Weights of a small GPT-style language model, trained from scratch on English Wikipedia: a variant of Muon for these matrices.
Each number is 128 + 32 x the weight over its row's rms, rounded and kept within 0 to 255. Layers, rows and columns count from 0. The size above them is the row's rms in percent of the matrix's.

# layer 5 MLP up, 768x192, rms 0.18, rows 535-587, columns 64-127
size [ 95 103 103 104 102  98 110 100  98  86  89  98 102  96 108  91 101 100 102  96 103  97 107  97 102 104 102  99 101 101 101 109 105  96 103 100 107  89 102 106  99  81 107  89 101 114 104  95 106  98  95  97 110]
[[184 134  52 130 135 140 130 112 138 124 173  88 125 150 138 134 174  70 182 139 140  75  63 113  92 135 124  60 119 144 144 197  95 130 159 134  85 169 107 134  61 162 179 107  60 126 185 135  83 118 119 108 158 106 122 143 106 167  75 154 118 203 170  90]
 [ 70 162 140 144 105 142 167 136 155 125 113 144 102 117 183 152 130 133 152 132 136 150 102 139  96 103 155 108 138  85 189 186 113 143 144 113 172 106 137  98  68 173 137  56  89 157 157  96 152 155 171 198 109 101 138  42 124 100 104 153 128 132  76 136]
 [169 100 127 132 154  95 152 145 137 118 153 124  90 201 141 120 145 129 142 123  86 127 161 141 108 137 140 195 115 174  81 180 130 136 129 132 110 165 102  99 158  88 129 143 159 147  73 104 102 159 141 145  79 138  82 166 131 117 128  33 164 129  96 102]
 [101 146 139 106 232 109  38 162 150 164 158 165 142 118 124 109 121 141 169 175 121 122 153 114 151 144 147 120 120 147  74 111 133  96 114 128 162 130 116 155 108 166  97  68 129 117 161 144  65  98  88 156 140 131 167 122 138 136  89 165  71 149 129 102]
 [ 87 125 175 133 147 109 149 127  96  82 172 109 147 148 146 134 127 164 114  93 152 160 135 162 112 170  91  95 178 101 101 138 122 115 107 180 143 119 147  72 186  90  74 168 142 113 127 128 123 194 146  92  69 170 149 136 135  65 143  99 131 112  86 142]
 [132 173 138 124 123 137 167 149 150 144 127  78 163  96 113 158 109 102 151 105  69 124 138 177 204 142  91 148 171 138 106 136 142 112  99 189 138 103 118 120 131 145 136  85 141 155  65 138 115 144 146 110 107 131 180 113 147 157  72 134 143  74  91 120]
 [154 122 143 152 107  83 136 228 112 114 141 128 130 139 128 100 116 115 126 156 121  90 127 169 163 174  91 123 142  95  87 123 106 149 137 151 168 122 140 121 116 160 185 140 144 120 101 102 112  75 166 141 106 132 108  78 123 112 159 153 152  53 179 137]
 [126 125 100 129  99 158 133  99 125 109 107  27 190  94 126 103 121 123 106 119 110 102 168 153 115 129 132 101 154 107 100 118  91 158  77 180 137 171 113 161 136 109 111 114  92 102 107  99 148 122 175 126 169 153 128 123 116 103 115 115 190 114 140 156]
 [117 162 112 128 103 158 135 130  88 145 183 153 159 128  59 161 106 101 106  91 126 122 100 186 163 107  80  70 156 109 132 140  94 151 170 152 176 154 122 111 150 122 101 113  91 110 142 205  98 139 133 135 144 106 102 176 157 108 125 181 168 162 110 140]
 [150 153  73 143 111 160  91 152 158 110 141 155 191  91 122 184 151 133  95  92 120 104 149 133 134  64 118 132 190 115 145 108 136 141 123 126 151 150 168 136 163 141 107  99  89 129 120  94 105 110 149 145 133 125  64 156 151  76 108 128  87 105 115 107]
 [143 139 124 172 163 168  92 171 118  51  87 126 177 133 103 133 166 141 136 139 176 204 145 102 117 141  96 196 123 100 112 106 127  72 124  99 107 139 135 121 176  99 166 149 119 127 104 104  74 184 126 177  62 124  90 144 117 121 185 139 108 119 112 130]
 [121 136 178  87 154 130 107  92 162 125 121 104 171 133  98 131 131 139  82 177  97 122  85 153 102 137 144 128 157 114 182  80  65 138 134  86 162 154 124 146  69 134 129 122 147 132 114 152 133 125  99 108 102 111  92 167 129 135 112 152 136 113  68 123]
 [166 102 146 158 127 139 191 101 157 143 136 144 206 184 106 140 106  82 146 108 116  79 116 133 118 139 171 110 174  87 124 128 137  83 137 105 125 153  81 121 147 122 189 165 202 160 103 155 154 136  60 112 104  67 155 173 101 134 163  95 158 101  97 103]
 [131  95  81 122 144 180 126 124  86 101 215 168 145 117  97 159 147 111 170 176 136 136 154 146 188 132 138  59 150 142 135 152 108 121 131 137 101 149 125  87 129 187  97 123 111 124  93 168 100 178  91 167  62 121 144 174 150 160 136 129 144 116 146 168]
 [119 118  97 167 146 107 115 130 128  82 115 122 148 170  84 120  80  95 142 108 140 128 133 120 173 144 147 129 133 137 159 109 129 170 143 139  48 120 101 126 147 125 116  50  96 137  95 158 128 130 178 177 152  70 112 102 137 179 153  93  98  72 119 189]
 [130 167  70 105 146 105 144  72 113 152 135  95 136 180 138 208 105  78 145 166 155 122 166 108 141 159 138 133  67 166 116 114  82 128 127 221 121 122  98 138 132 135 151  61 220 117 206  64 116  66  88 106 109 162  91  96  76 145 108 112 160 102 141 159]
 [ 88 101 125  95 146  78 192 152 152 134 144 126 121 166 135 173 119 131 143 138 133 155  77 132  98 142 100 154 119 120 160 188 113 114 108  65 117 157 153 123 128 198 167  53  76 169 148 100  92 137 140 131 119 145 119 125  70 132  84 117 186 112 104  66]
 [122 131 131 119 131 195 135 107 115  79 146 129 133 157 163 186 152 192  90 162 129  64 155 132 107 178 113 157 120 150 146 164  90 140 155  87 139 134 115 181 161 127 136 140 127 126 140 164 102 129 184 108 150 117  27 149 135 133 103 133 120  94  65 146]
 [142 119 152 113 159 130 127 150 175 151 151  59 109 105 165  94 141 113 181  99 148   5  84 156 152  79  83 186 162 156 157 184  94 119 131 135 118 133 106 153 125 136 117 139  99 108 151 156 187 142 129  61 101 138 116  72 138 107  81 119 125 112 130  58]
 [164 101  17  82 132 110 157 140 135 155 150 123 184 160 122 149 117 175  89 118 148  79  94 121 120 152 140 144 157 177 133 150 158  74 143 115 128 131 189 122 188 185 121 158  97 137 148 127 123 127 174 108 105 127 110 155 159 106 122 139 147 126 117 100]
 [140 149 111 100  94 133  74  76 114 110 120 121 137 162 136 163 117  77 150 162 129 143 113 104 131  52 128 168 129 111 127 131  92 131 106 105  87 164 118 125 110 140 100 127 129 122 147 181 107 119 158 123 115 112 103  90  98 133 129 139 132  65 115 129]
 [123 176  97 111 116 166 158  89 133 150  90 114 119 180 104 172  90 111  86 156 119 128 120 170 201 141 100 150 173 150 128 142  74 215 171  89 117  81 112 135 167 140 154  92 138 102 143 107 143 100 109 182 123 134 161 103 177  84 175 166 103 156 153  72]
 [129 152  44 112 158 126  95 170 127 161 138 130 121 141  92 158 106 109 200 130 160 101 122 167 125 134 127 154 129  95  99 131 155  87 122 159 130 123 182 173 103 104 138 157 146 127 143 144 195 139  98  38 141 149 125  78 139 134 175 155 125 131 140  73]
 [112 129 118 206  92  90  95 107 137  83  81 135 117 146 179 109 134 136 159 101 168  96 163 136 115 199  99 171 105 109 116 150 101 161 111 206 103 110 144  78 162 121 147 135 196 102 110 119  71 148 125  64 133 139  75  98 156 145 139 150 129 119 146 150]
 [163 166 101 110 125  65 132 125 163  93 169 105  79 150 140 123 104 191 158 120 141 128 174 135 143 196 100 126  98 177 138 136 139  92 119 141  61 111 131 123 182 109  62 147 110 155  95 101 114 154 169 106 115  91 152 121 111 129 159  59  89 167 177 115]
 [151 121 137 156  61  73  97  80 124  88 120 199 153 124 130 103  95  71 119 128 137 155 131 122 135 140  67  50 137 106 113 105 149 110 123 112  75 167  80 172 129 148 177  46 140 142 116 135 130 139  78 145 139 159 155 174 158 119 149 129 115 130 158  83]
 [161 112 138 169 166 142 133 121 105 151 114 132 108 126 165 161 149 125 180 131 148  90 110 193 170 103 112 159  65 130 189 139 150 134 145 170 101 151 184 139 106  98 112 117 107 129  85 101 175 107  91 175  91 134  91 133  91  92 127 148  76 141 111  79]
 [172 129 163  97 209 155 135 163 143 109 121 105 121 173  66 132  75 128 155 175 164 134 134 145  74 145  84 158 108 125 113 149 139 126 150 177 166 122 118 164 170 163  60 155 111 167  88 158  85 116 103 133 147 158 162 107 113  73 116 110 157 161  99 128]
 [140 123 108 113 115 114  54 135 156 105  90 128 206 174 132 133 125  69 155  51 112 127 119 125 109 143 133 169 199 163  92 125 187 162 188 139  86 124 137 124 150 158 160 162  65 128 175 131 103 113 153  75 152 139  93 239 109 150 103  93 100 147 136  86]
 [135 142 109 133 176 117 188 145 112  88 145 123 132 129 190 171 133 120  97 142 124 111  97 127 117 142 127 164 179 147 161 102 135 166 137 137 173 117 103 135  90 130 151 135 144  56 150 124 120 116 129 155 164 126  92 178 153  94 170 111 162 136 104 157]
 [117 194 119 124 144 104 155 110 161  70  86 146 121 139 109 114  82 149  99 148 153 158 142 122 152 139 107 120 155  96 134 123 137 108 116 161 209 163 121 133 162 114  86 138 104 112  98 148 108  64 136 144  73 115 184 111 119  83 126 103  82 126 140 122]
 [147 166  92  93 152 138 108  85  77 122 116 196 103 136 143 164  84  43 141 104 116  99 153 138 114 129 218 136 138 161  68 110 156  80 123 159 175  83 136 143 128 126 118  59 120  94 120 150 103 135 107 164 188 130 202  74 121 158 185 140 150 105 116 127]
 [ 98 169 164 131 109 134  78 133 104  73 124 128 162 116 188 123 188 163 103 139 107 108 117 133 155 101  58 124 128 179 112  95 146 180 105 136  90 123  93 172 121 230 157 112 162 107 105 130 141 108 140 149 104 129 147 153 133 113 122 117  77 143 153 187]
 [169 157 148  88 147 157 148 152 154 132 163  91 158  63 127 159 112 123 148  71 144 150 123  82 128 139 116 132 123 156 156 124 201  31 116  93 144  91 126  88  88 144 125 171 100 150 192 120 113 120  87 131  91 139 123 132 132  23 103 153 112 157 145 142]
 [145  93 122 141 163 105 125 124 170 143  88 148 101 153 141  76 133 150 133 109  81  92 193  91 100 167  81 132 210 120  47 145 134  93 132 166  84 128 125 111  95 125 147 108 160 114 170 113 160 115  99 147 174 130 110 114 192 123 141 190 124 116 179 164]
 [124 184 127 121  93 112 146 148  88  88 146 103 128  78 165 199 166 159 113  98  77 100 147 126 119 172 143 158 107 149 149 129  64  99 100 162 157 104 125 128 199 128 100 109 166 103 148 174  96 106 110  64  95 179 165  76 169 145 117 123  68  92 112 152]
 [114  99 134  91 135 160  88 117 166  83 184 151 110 123 164 166  97  83  92 170 102 162 151 134 166 115  71 138 146 154  67  70 132  89 118 113 135  95 145 174 108 160  85 121 106 140 135 163 132  83 156 162  60 133 140  63 120 145 110 150 143 108 150 172]
 [157 123 113 113 113 104 191 105 178  98  58 116  63 113 132 155 154 140 115  99 100  84 134 119  72 108 122 158 165 176 159 124 166 177 112 173  56 173 108 143 105  68 124 129 138 121 142 129  84 136 123 138 133  91 117 143 144 108 153 120  64 117 122 113]
 [170 141 102 113 157 133 113 161 155  97 192 171 130  85 162 156 153 137 155 112 105 162 190 142 155 149 109 128 123 138 102 175 138 103 169 123  79 131 112 208 130  86  69  81 119 117 157  77  76  91 122  75 154 161 113 108 138  81  72 152 199 147  77 143]
 [155 161 113  78 153 143 134 128 143 191 138 103 163 142 115 164 141  95 110 159 107 168 116 117 121  92 157  91 172 151 143 102 132 125  73 122 146 169 163  58 184 140  94 135  83 120 131  84 161  89 145 120 139 149 153  82 111 129 114  81 111 150 188 118]
 [120 151  91  26 182 123 151 146 113 189 162 124  93 178 118 195 147  95 121 117 169 102 175 116 143 101 141 115  74 129 171 141 135 118 106 137  83 140 120 161 151 135 190  91 145 132 140 161 127 107  96  72 169  87  91 103 169 137 155 136 168 101 129 154]
 [150 170 107 218 134  77 130 161 164  88 144  79 133 168  82 141 114 151 142  81 118 124 138 141 154 117  81 114 123 148  76 135 136 137  97  55 127 159 114 193 149 101 126 163 134 118 171  76 137 148 159 121 108 130 129  96 126 123 141 113  74 108 145 129]
 [106 195 107 157 125 188 154  75  96  70 149  63 205 129 130 191  90  90 115 130 189 121 128 150 154 109 111 142  89 168 132  86 158  68 107 137  90 190 150 128 106 142 122 116 131 171 127 137 114  96 130 181 104 147 106 121 112 132  92 144  93 118 156 126]
 [ 99 124 100 107 107  79  95 140 190 156 128 110 157  92 129 130 127  99 111 106 170  92 142 164 143 119 160 137 145 123  91 178 106 114  96 150 138 174 143  95  66 137 114 113 140  73 125 183 127 163 115 151 134 174 177 146 122 115 163  87  69  82 130  84]
 [171 102 146 130 188 126 165  98  80 111  46 108 166 198 137 126 104  85 148 135 105 110 105 141 119 146  71 115  98 127 156 114 149 105  89  78 100 152 114 167 133 109  98 140  91 123 115 158 147 132 109 138 131 191 112 179 118 142  63 102 132 143 102 104]
 [131 106 123 119 114  65 142 201 145 123 142 136 158 155 132 141  81 140 117 159 132 215 161 122 180 114 169  71 102 126 127 123 117 107 118  75 149 144 116 111 158  84 108 122 137 112 103  36  55 102 148 148 118 124 119 102 184 120 165 127 133 104 137  91]
 [125 132 113  88  89 138  52 114 152 129 147 167 173 104  72 171  78 126 132 113  78 126 163 124 100 112 160  96 108 122 129 124 137 177 120  44  83 127  82 129 166 138 110 100 135 114 176 133 204 136 142  94 138 140 144 142 131 145 130 136 139 136  91  99]
 [119 130 180  61 130  88 114  62 132 161 105 126 155 163 129 159  85 133 121 145 162 105 102  98 132 128  95  79  79  86 103 164 174  83 133 149 183 121 176 134 133 137 113 192  99 136 101 165 126 136 120 134 122 173 172  92 169  92 128  92 150 174 141 137]
 [144  98 167 125 107 151 126 109  87  96 166 191 175 139 121 160 177  91 110 134 113 140 148 157 161 125  83 144 104 115  99 156 121 112 168  90  99 125 135 159 226  96 145 122 101 136 112 113 175 134 120 133  96 150 102  50 142 125 140  98 122 106 197  76]
 [138 150 145  98 103 167 184 141 130 176 183 151  93 138 129 153 169 106 111 125 147 115 123 115 174  96 161 143 119  88 143 174 119  95 168 107 116 115  92 125 153 135 163 146 139 109 149 140 106 138 100 177 149 170 135 108 145 102 170  69 154 163 140  66]
 [ 75 112  46 116 104 108 135 209 146  53  48 112 129 133 107 155 119 143 105 128 164  73 102 128 154 123 121 100 135 195 158  96 139 126 131 176  55 134 120 131 141 129 117 149 126 107 168 118  92 122 151  71 178 112 148 121 125 134  87 182 160 128 114 187]
 [181 147 139  72 133  98 120 138 127 156  95 103  86 125 136 117 110 138 106 123 154 204 154 190 172 121 132 136 145  97 181 155 170 178 125 128  72 102 136  92 176 123 176 120 119  70 134 122 157 114 116 144 142 173 118 109 130  47  96 173 162 127 109  98]
 [124 137 193 129  78 141 180 143 107 104 107 107  97 143 162 164 147 117 158 157  82 129  80 106 139 125 130 124 109 151  62 150 118  60 147 107 126 110 154 137  40 161 116 125 170  89 170 103 128 175 213 131  80 166  99 129 208  81  80 167 143  95 139 170]]
# layer 5 MLP down (transposed), 768x192, rms 0.14, rows 535-586, columns 64-127
size [ 98  98 108  95 100  94 106 106  92  98  94  98 103  87 100  92 108 105 100 112  98  96 115  91 107 102 103  96 112  96 101 102 105 103 101  92 106  90 107  99 102  84 109  96 102 110 103 107 103  99  97  81]
[[133 139 140 199  77 102 191  67 114 189 156 135 129 113 124  97  51 162  95 175  78 149 122 150 118  93 159 133 114 116 118 170 215  79  61 141 135  63 152 137 226 160  98 117 100 160 142 144 158 145  93 135 102 164 157 157 132 127 167 145  83 125 143 145]
 [132 108 100 124 161 143 126  90  99 162 106 115 132 137  50 158 156 115 116 103  71  87 177 141 102 155  92 189  57 200 168 112 130 141 161 157  88  95  99 116 138 149 183 169 201 122 123 118  47  91 112 125 110  87 202 157 166 154  88 114  89 107 166 166]
 [154 158 118 128 141 113  92 131 168 186 110 187 105 179  95  52 126 150 136 160 120 137 193 129 133 143 113 141 169 168 124 114 147 113 116 122 104  89  93 151 119 100 111 171 147  70 162 110 125  78 127  90 128  78 103 149 162 146  88 133 128 166 144 146]
 [ 94 130  85 146 107 169 114 133 186 202  94 165 130 119  66  53 155 160 151 114  53 146  97 105 122 138 172  85 131 112  95 208 128 118 101 113 107 117 132  80 169  33 145 167 100 180 155 118 107 128  74 136 132 117 109 160 149 150 151 104 113 119 156 144]
 [212  76 112 139 163 124 136 151 131  98 110 176  83 134 142 102 141  95  82 153 128 142 115 115 100  82 122 136 141 138 139 118 133  92 122 141 137 188 151 158  91  83 183 132  72 131 112  88 131  80 173 123  95  79 110  75  95 108 153  92 139  73 110 130]
 [149 140 116 111 180 144 180 137 111 137 150 141 164 126  60  85 181 116 116  85 109 121  85 119  73 104 114  93  85  94 151 142 132 167 100 103 219 184 180 222 127  81  88 137 147  82 124 123 130  98 145 118 182 106 119  97 138  94  97 107 156 125 142 179]
 [116 134 136 116 155 123  96  92 162 200 104 153  62 161 156 122 134 131  68 114 102 110 127 127 106 120 143 134 132 159  71 160  71  69 122  94 108  86 142 148  98 125 139 128 120  68 125 148 125 163 116  77 116 119 149 171 152 118 178 147 139 143 119  91]
 [132 157  80  94 138 152 153 123 142 179 162 161 135 129 127  88 156 178 142  66 112 100 138  67 100 135 170 160 134 132 132 161 126 176 104 169 171 110 111 165  60 130 143 136 128 139  93 104 167  87 105 119 132 160 118 100 121 107 145 202 172 157 126  84]
 [164  98 150 131 106  59 198 130 109 185 151 118 104 196 170 119 174 164 139 133  80 139 133 109 119 142 154 142  63 174 171  87 128 130  42 100 117 139  93 165  91 115 141 120 131 132 119  71  82 109 117  98  92 125 116  69 145 133 108 140  80 139 124  68]
 [137 160 182 137 156 106 117  95 147  80 110 139 101 129  50 114 134 118 131 110 137 158 166 151 110 102 109 114  83 128 129 122 171 119 156  66 134 121  85  66  95 127  84 172 133 115 154 136  99 140 137 122  85  84 120  80 141 109 154 114 125 133 141 176]
 [224 172 111 110  60 198 173 107  83 196 137 143 111 107 110 136 162 113  96 144 139 111 126  87 209  61 117 106  84 139 136 131  90 194 159 112 103 110 139 130 111 129 197 127 155 171 157 112 129 137 154 139 171 176 152 114 168 118 102 111 108 111 133 175]
 [148 127 129 131 166 142 131 169  68 121 185 175 105 160 144 136 141  78 137 137 122 118 141  90 141 161 176 135 156 149  93 122 156 156 158 167 130 183  61 165 172 170 104  82  78 101 149 152 126 204  63 126 142 148 139 165 125 127 164 104  95 144 119  88]
 [113  78  78 110 122  53 139 141 118  83  88  93 160 122 147 138 120 126  81  96 101 130 162  87 128 118 115 123  88 164 156 143 124 130 134 147 158 138 109 172 148 172 127 142 158 140 116 168 139  69 175 118 125 154  99  76 188  31 111 101 121 178 158 155]
 [ 74 129 111 140 133 103 117 149 183 189  77 133 131 131  79 219 109  62 103 108  63 124 121 112 118 109 140 155 136 135 137 169  93 135 155 154 169 112 107 203 177 128 190  96 150  87 173 115 146 124 140  55 134 163 106  95 128  86 141 137 131 140  66 124]
 [131 123 173 101 134 146 175 128 113 178  99 108 131 172 158  75 134 108 160 127 159 149 140  80  81 117 110 129 126 152 130 132 177 130 113  92  96  38 125 106 155  49 115 133  84  97 105 145 147 105 107 122  46 132 173 115 147 145 178 114 144  71  94 138]
 [ 67 111 132 162 162 108 134  96  89 147 129 144  97 107 155 121 171 100 114 172 104 109 166 122 152 145 104 103 109 106 127  90  87  93 108  79 162 149 115  95 132 174 114 139 109 161 124 109 116 133 171 166 171 140 114 168  78 131  98  76  53 106 188  50]
 [131  42 171 164 180 144 119 118 154 119 146 114 169 125 114 100 153  62 142 133  41 104 141 124 127 122 197 131 172 138 165 124 110 124 147 129  87 159 130 111 208 108  95 139 133  59 123 108 165  71 107 136  60  94 151 126 148  98  76 115 177  90 103 107]
 [143 174  68  88 101  95 124 146 152 137 118 132 178 101 126 171 167 239 115 149 156  86 142 160 189 119 220  80 177  95 101  91 182 103 192 117 110 179 111 101 167 148 114 145 128 131 124 176 141 141 155  94 131  81 141 151 147  99 113 154 120 172  99 118]
 [122 165 173 201  91 144 149 176 125  63 108 100 138 112 110 106 157 164  74 140 124 158  99 112 130  98  84 161 168 165 120 104 107 136 136 162 161  80 125 136 118 128 147 123 170  98 146 106 155 117 153 138 144 112 103 109 149 122 182 162 180  71 129 156]
 [119 131  79 107 103 103  94 138 101 134 119  92 152 104 187 124 135 182 186  88 220 157  97  43  51 118 108 125  61 138 104 141 108 110 161 129 116 142 125 135 102 155 139  76 157 155 101 174 105 141 141 208 102 122 156  62 140 146 148 140 122 128 114 118]
 [137  97 125 167 197 113 118 131  99 131 122 168 105  97 109 140 158 122 145  97  94  71 125 173 101 118 158 166 112 118 134 150 133 158 171 116 125 151 102  98 144 149 143 149 172 130 101 157 128 122 132 157 173 133 185 116 114 226 139  97 139 108 173  65]
 [137  76  77 127 137  98  82  97 152 189  95 126  80 154 149  83 149  86 132 132 153 137 127 159 135  74 121 163 157 156 120 140 166  58  76 181  75 135 173 155  95 104 165  66 138 126  75 106 210 109 103  79 127 128 114 122 129  82 133 102 138  70 129 142]
 [105 154 123  51 110  97  84 114 186 128 139 167 117  97 147 124 118 142 133 141  73 113 145  98 142  96 118 116 108 120  60  45 113 140 129 158  95 149 122 110  90 168 176 128 108 100  86 140 174 113 118 106 170 109 155 133 133 107 129 104 111 100 134 176]
 [109  94 155 124  80  85 114 132 147 164 139 114 143 165 135 106  84 135 144 128  89 154 119 175 171 148 183 118 176 145 138 197 145 115 123 100 136 161  93 146 119 137 138  82  87 126 119 129 158  61 108 144 129 163  89 130 179  86 129 125 107 167  85  95]
 [ 88 119  66 163 125 127 129 101  81 180 164 159 166 154 116 115 155 160 124 134 151 100 118 135 140 148  87 115 135 163 180 140 103  82 125 141  97  60 115 145 134 175 100 130 175 134 152 137 100 108 128 154 125 145 168 123 138 187 166  92 158 109 175 158]
 [ 86  80 118 125  87  97 121 110 185 140 137 101 168 148 140  77 132  76 124 118  98  97  91 105 124 111 106 138 159 110 152 129 184 108 140 135 153  87  68 163 118 147 138 160  32  82  99 166 122 131 131 120 192  90  79 126 102 180 171 132 123 118  78  96]
 [148 145 114 108 154 148 104 122 118 137 107 104 116 164 137 101 175 159 126  68  41 120 121 173 129 163  81 102  85  93 107  85 106 134 126  93 129 130 161 129 105  65  67 178 127 152 186  83 153 183 164 133 134  94 119 151 123 157 138  87 154 134 127 126]
 [155  45 110 147 134 195 129 116 135 161 161 106 102 160 152 139 109  68 130 120  99 195 104 104 123 149 174 105 104 125  78 126 123 156 168 128 124 158 111 113 129 125 175 130 147 190 121 133 109 101 150  73 104  42  67 163  66 158 135 145  58 112 156 129]
 [146 128 198  59 121 154 148 156 156 136 122 213 136 154 168 112 101 143 146 133 107 162 166 123 121 169 122 144  94 183 116  79  98 131 125 152 147 104 179 104 119  56 102 144 133  84 111 121 104 127 140 112  61  84  93 129 139 151 120  75 143  68  83 153]
 [135 113 120 102 151 140 124 102 196 109 116 103 164  72 167 111 128 105 142 115 174 119  94  63 119 127 125 144 138 140 125 151 126  22 100 168 102  87 192 145 145 103  88 123 132 176 118 168 166 126  92 155 140 112  87  88 155 116 131 118 130 135  97 101]
 [175 160 173 101 119 105 118 135  98 122 192 114 110 173 115 144  84 201 133 137 149 145 113 144 141 145 105 106 126 151 123  55  94 146 193 127  78 128 149 155  96 110  80 137 131 130 107 186 140 125  92  64 196  96  81 108  95 101 136 139 170 152 171 138]
 [121  97 113 140 175 196 129  88 185 154 154 117  87 150 172 136 140 115 113 160 167 154 169 151 110 148 103  92 120 112 176 162 178 127 128 164 159 147 168 149 144 134 129  94  85 140 124 122  93 111 122 138  91 126 112 159 128 129 166 106 175 157 100 148]
 [115 143 136 164 126  88 124 137 153 167  85 138 131 106 124 125 152 169 124 127 135 119  99 108 112 146 102 159  28 145  76 156 145 115 175 145 156 143 158 126 116 163 112  59 118 123  98 145  61 157 118  99 139 146 124 145 126 166 136 130 154 127 139 178]
 [155 169 172 168 108 139 149 101  56  98 125 124 115 134 122 112 216 120 127 127 132 138 158 137 131 223 104 138 122  98 162 152 138 159  94 161 125 142 106 163  70 105  58 137 198 106 123 164 152 111 115 114 126 159 152 128  82 157 149  87 113 161 133  18]
 [163 101 103 155 139 130 171 104 158 222 164 162 125 116 183 118 158  90 163  84 133 112  67 125 112 115 102  82 149 145 134  80 127  85 132 131 143 116 104 139 145 114 128 144 227 118 147  81 188 118 137 126 189 127 111 163 175 116 144 106  98 139 172 115]
 [105 148 147 137 119  64 121 135 124 151 109 108 167 154  85  89 170  90 122  91 112 185 127 148 171 140 122 101 151 205 110 137 146  78 103 153 122 151 114 120  77 105 170 153 117 145  63  46 101 100 160 169 125  85 127 124 134 148 134  67 129 100 136  72]
 [150 138 142 146  99  90 115 129 150 110 106 127  91 128 128 105 124 102 136 117 117 112 141  87 101 155 127  97  93 140 144 165 145  85 134 113 111  80 126  72 147 160  43  99 133 112  97 147 144 132 134  80 135 176 139  95 212  94 171  44 130 124  82 143]
 [129 162  98 138 154 106 147 116  90 139 117 127 153 136 168 158 127 150  66  98 127 163  55  95 165 137 108 125 150 147 104 121 100 141 130  82 142  76 136  82 126 133 154  83 119 113 177 126 152 196 128 153 131 104 147 121 166 157 192 152 150  97 113 133]
 [153 159 112 138 133 148  61 182 142 176 137 142 148 100 140 173 112 144 115 124 162 131 116 126 136 178  84 131 156  84  85 164  88 129 118  92 138 128 153 145 107 113 110 117 151  85 127 152 100 141 168  76 130 141  57 175 165  90 199 118  98 125  83 130]
 [100 100 140 187 154 142 170 131 135 204 126 146 168 119 193 123 157 192 123 168 105 141 111 109 143 133 114  82 113  92 148 198 108 126 157 140 132  74 197 119 142 118 165 109 128 126  65 181 169 117 130 137 174 113  87 130 145 140 144 123 131 160 126 188]
 [137 165 126 121 146 107 180  88  54  93 185 120 110 105 146 126  67 108 198  98 127 113 130 127 151  86  77  90 129 148  82 155 167 161 194 136 132 105 108 111 133  86 135 184 142 155 156 115 139  96 150 185 182 156 101 113 202 100 133 162 163  88 108 117]
 [136 150 191  40 176 147 122 134  60 154 160 140 107 112 125 195 129 132  56 106 113 159 109 120  65 151 103 106 131 138 160 162  90 146  74 142 103 109 151 117 104 186 153 122 107 147 128 112 170 170  91  93 115 133 127 128 131 145 122 107 142 145 130 143]
 [142 122 117 134 180 144 155  68 137 158 132 139 115 135 116 178 153 136 127 118 130 193 105 165  81  93 145 198  90 166  95 110 141  85  92  68 135  65  77  58 145 140 141 144 137  90 128 136 157  70 141 155 110 120 122 164 116 147 149 134  84 159 143 114]
 [145 102  91 153  73 157 170 141  55  79 147 151 167 121 123 122 161 122 109 110 150 167  99 124 160 127  84 154 117  75 169 115  93 127 110 147 115  75 124 147 160 129 110  90 150 134 108  78 121  96 141 127 128 192  31 102 131 181 100 115  97 156 154 147]
 [154 131  95 133 106 180 137 139 157 102 165 130 145 125 112 123 105 140 122 171  95 198 153 111 114 143 121 132  48  99 131 100  50 141  97  81 158 122 177 170 182 159 173  68 131 141 158 161  50 110 123 200  96  67 126  42 126  77 209 124 132 191 141 185]
 [159 127  62 185 140  83  70 134 149 169  90 135 172 150 201 160 120 166 117 148 124 145 110 151 165 134 163 120 130 109 167 105 112  90 140 107 138 108 102  87 156  67  90 102 171 166 166  92  97 121 193 138 151 119 178 167 169 118  97 138 223 132 125 118]
 [128  97 109 104 124 152  88 120 121 144 118 155 129 184 103 113 143 132 116 140 137 169  87 179 161 128 104 107  82 123 127 147  98  87 113 204  78 139 138 133 116 103 112 104 132 146 124 100 140 116 112  77 127 169 131 143 112 118 167  75 112 109  99 165]
 [147  62 103 147 127 137 103 115 153  97 184 133 129 197  93 126 135 155 114 107 106 146 138  66   0  95 151 120 177  95 180  79 108  90 121 107 162 153 152  87 139 115 152  85 155  89 124 103 138 161 134  87 159 171 194  61 124 162 152 140 175 125 141 136]
 [128 108 118 140 104 150 143 155 147 220 129 144 119 141  85 162 158  96 117 151 191  90  62 179 144  55 136 139  75 151 135 110 126 108 151 151 123 110 123 134 157 123 144 144 114 145 103  88  94 174 125 129 158 132 114  70 191 114 130 182 170  91 108  97]
 [ 89 132 117 101 194 126  65 173 169 154 103  66 130  93 153 143  86 121  97 123 126 142 101 169 137 127 106 141  81 148 145  88 181 115 160 146  74 101 133 100 124 149 154 125 116 163 139  94 162 107 122 152  86  74 156 120 142 199 150 151 140 120 106 148]
 [101 101 102  86 120 176 101 116  87 157 142 139  85 143 125  99 108 248 133 107 102 180  85 164 107  31  83 130 174 148 167 152  99 208 150 137 147 119 187 108 149  97 176 114 151 120 125  26  88 128  92 128 132 138 155 144 133 137 122  98 126 114  92 117]
 [ 73 117  79 123 123 119  95 117 163 134 138 182 139 152  77 113 107  85 159 159 107  89 146 138 146 116 111  87 130 166  95 136  99 138 163 157 115 137  62 115 141 150  93 153 148 152  92 182 101 153 119 169 114 126 133 106 148 107  92 144 111 138 106 199]]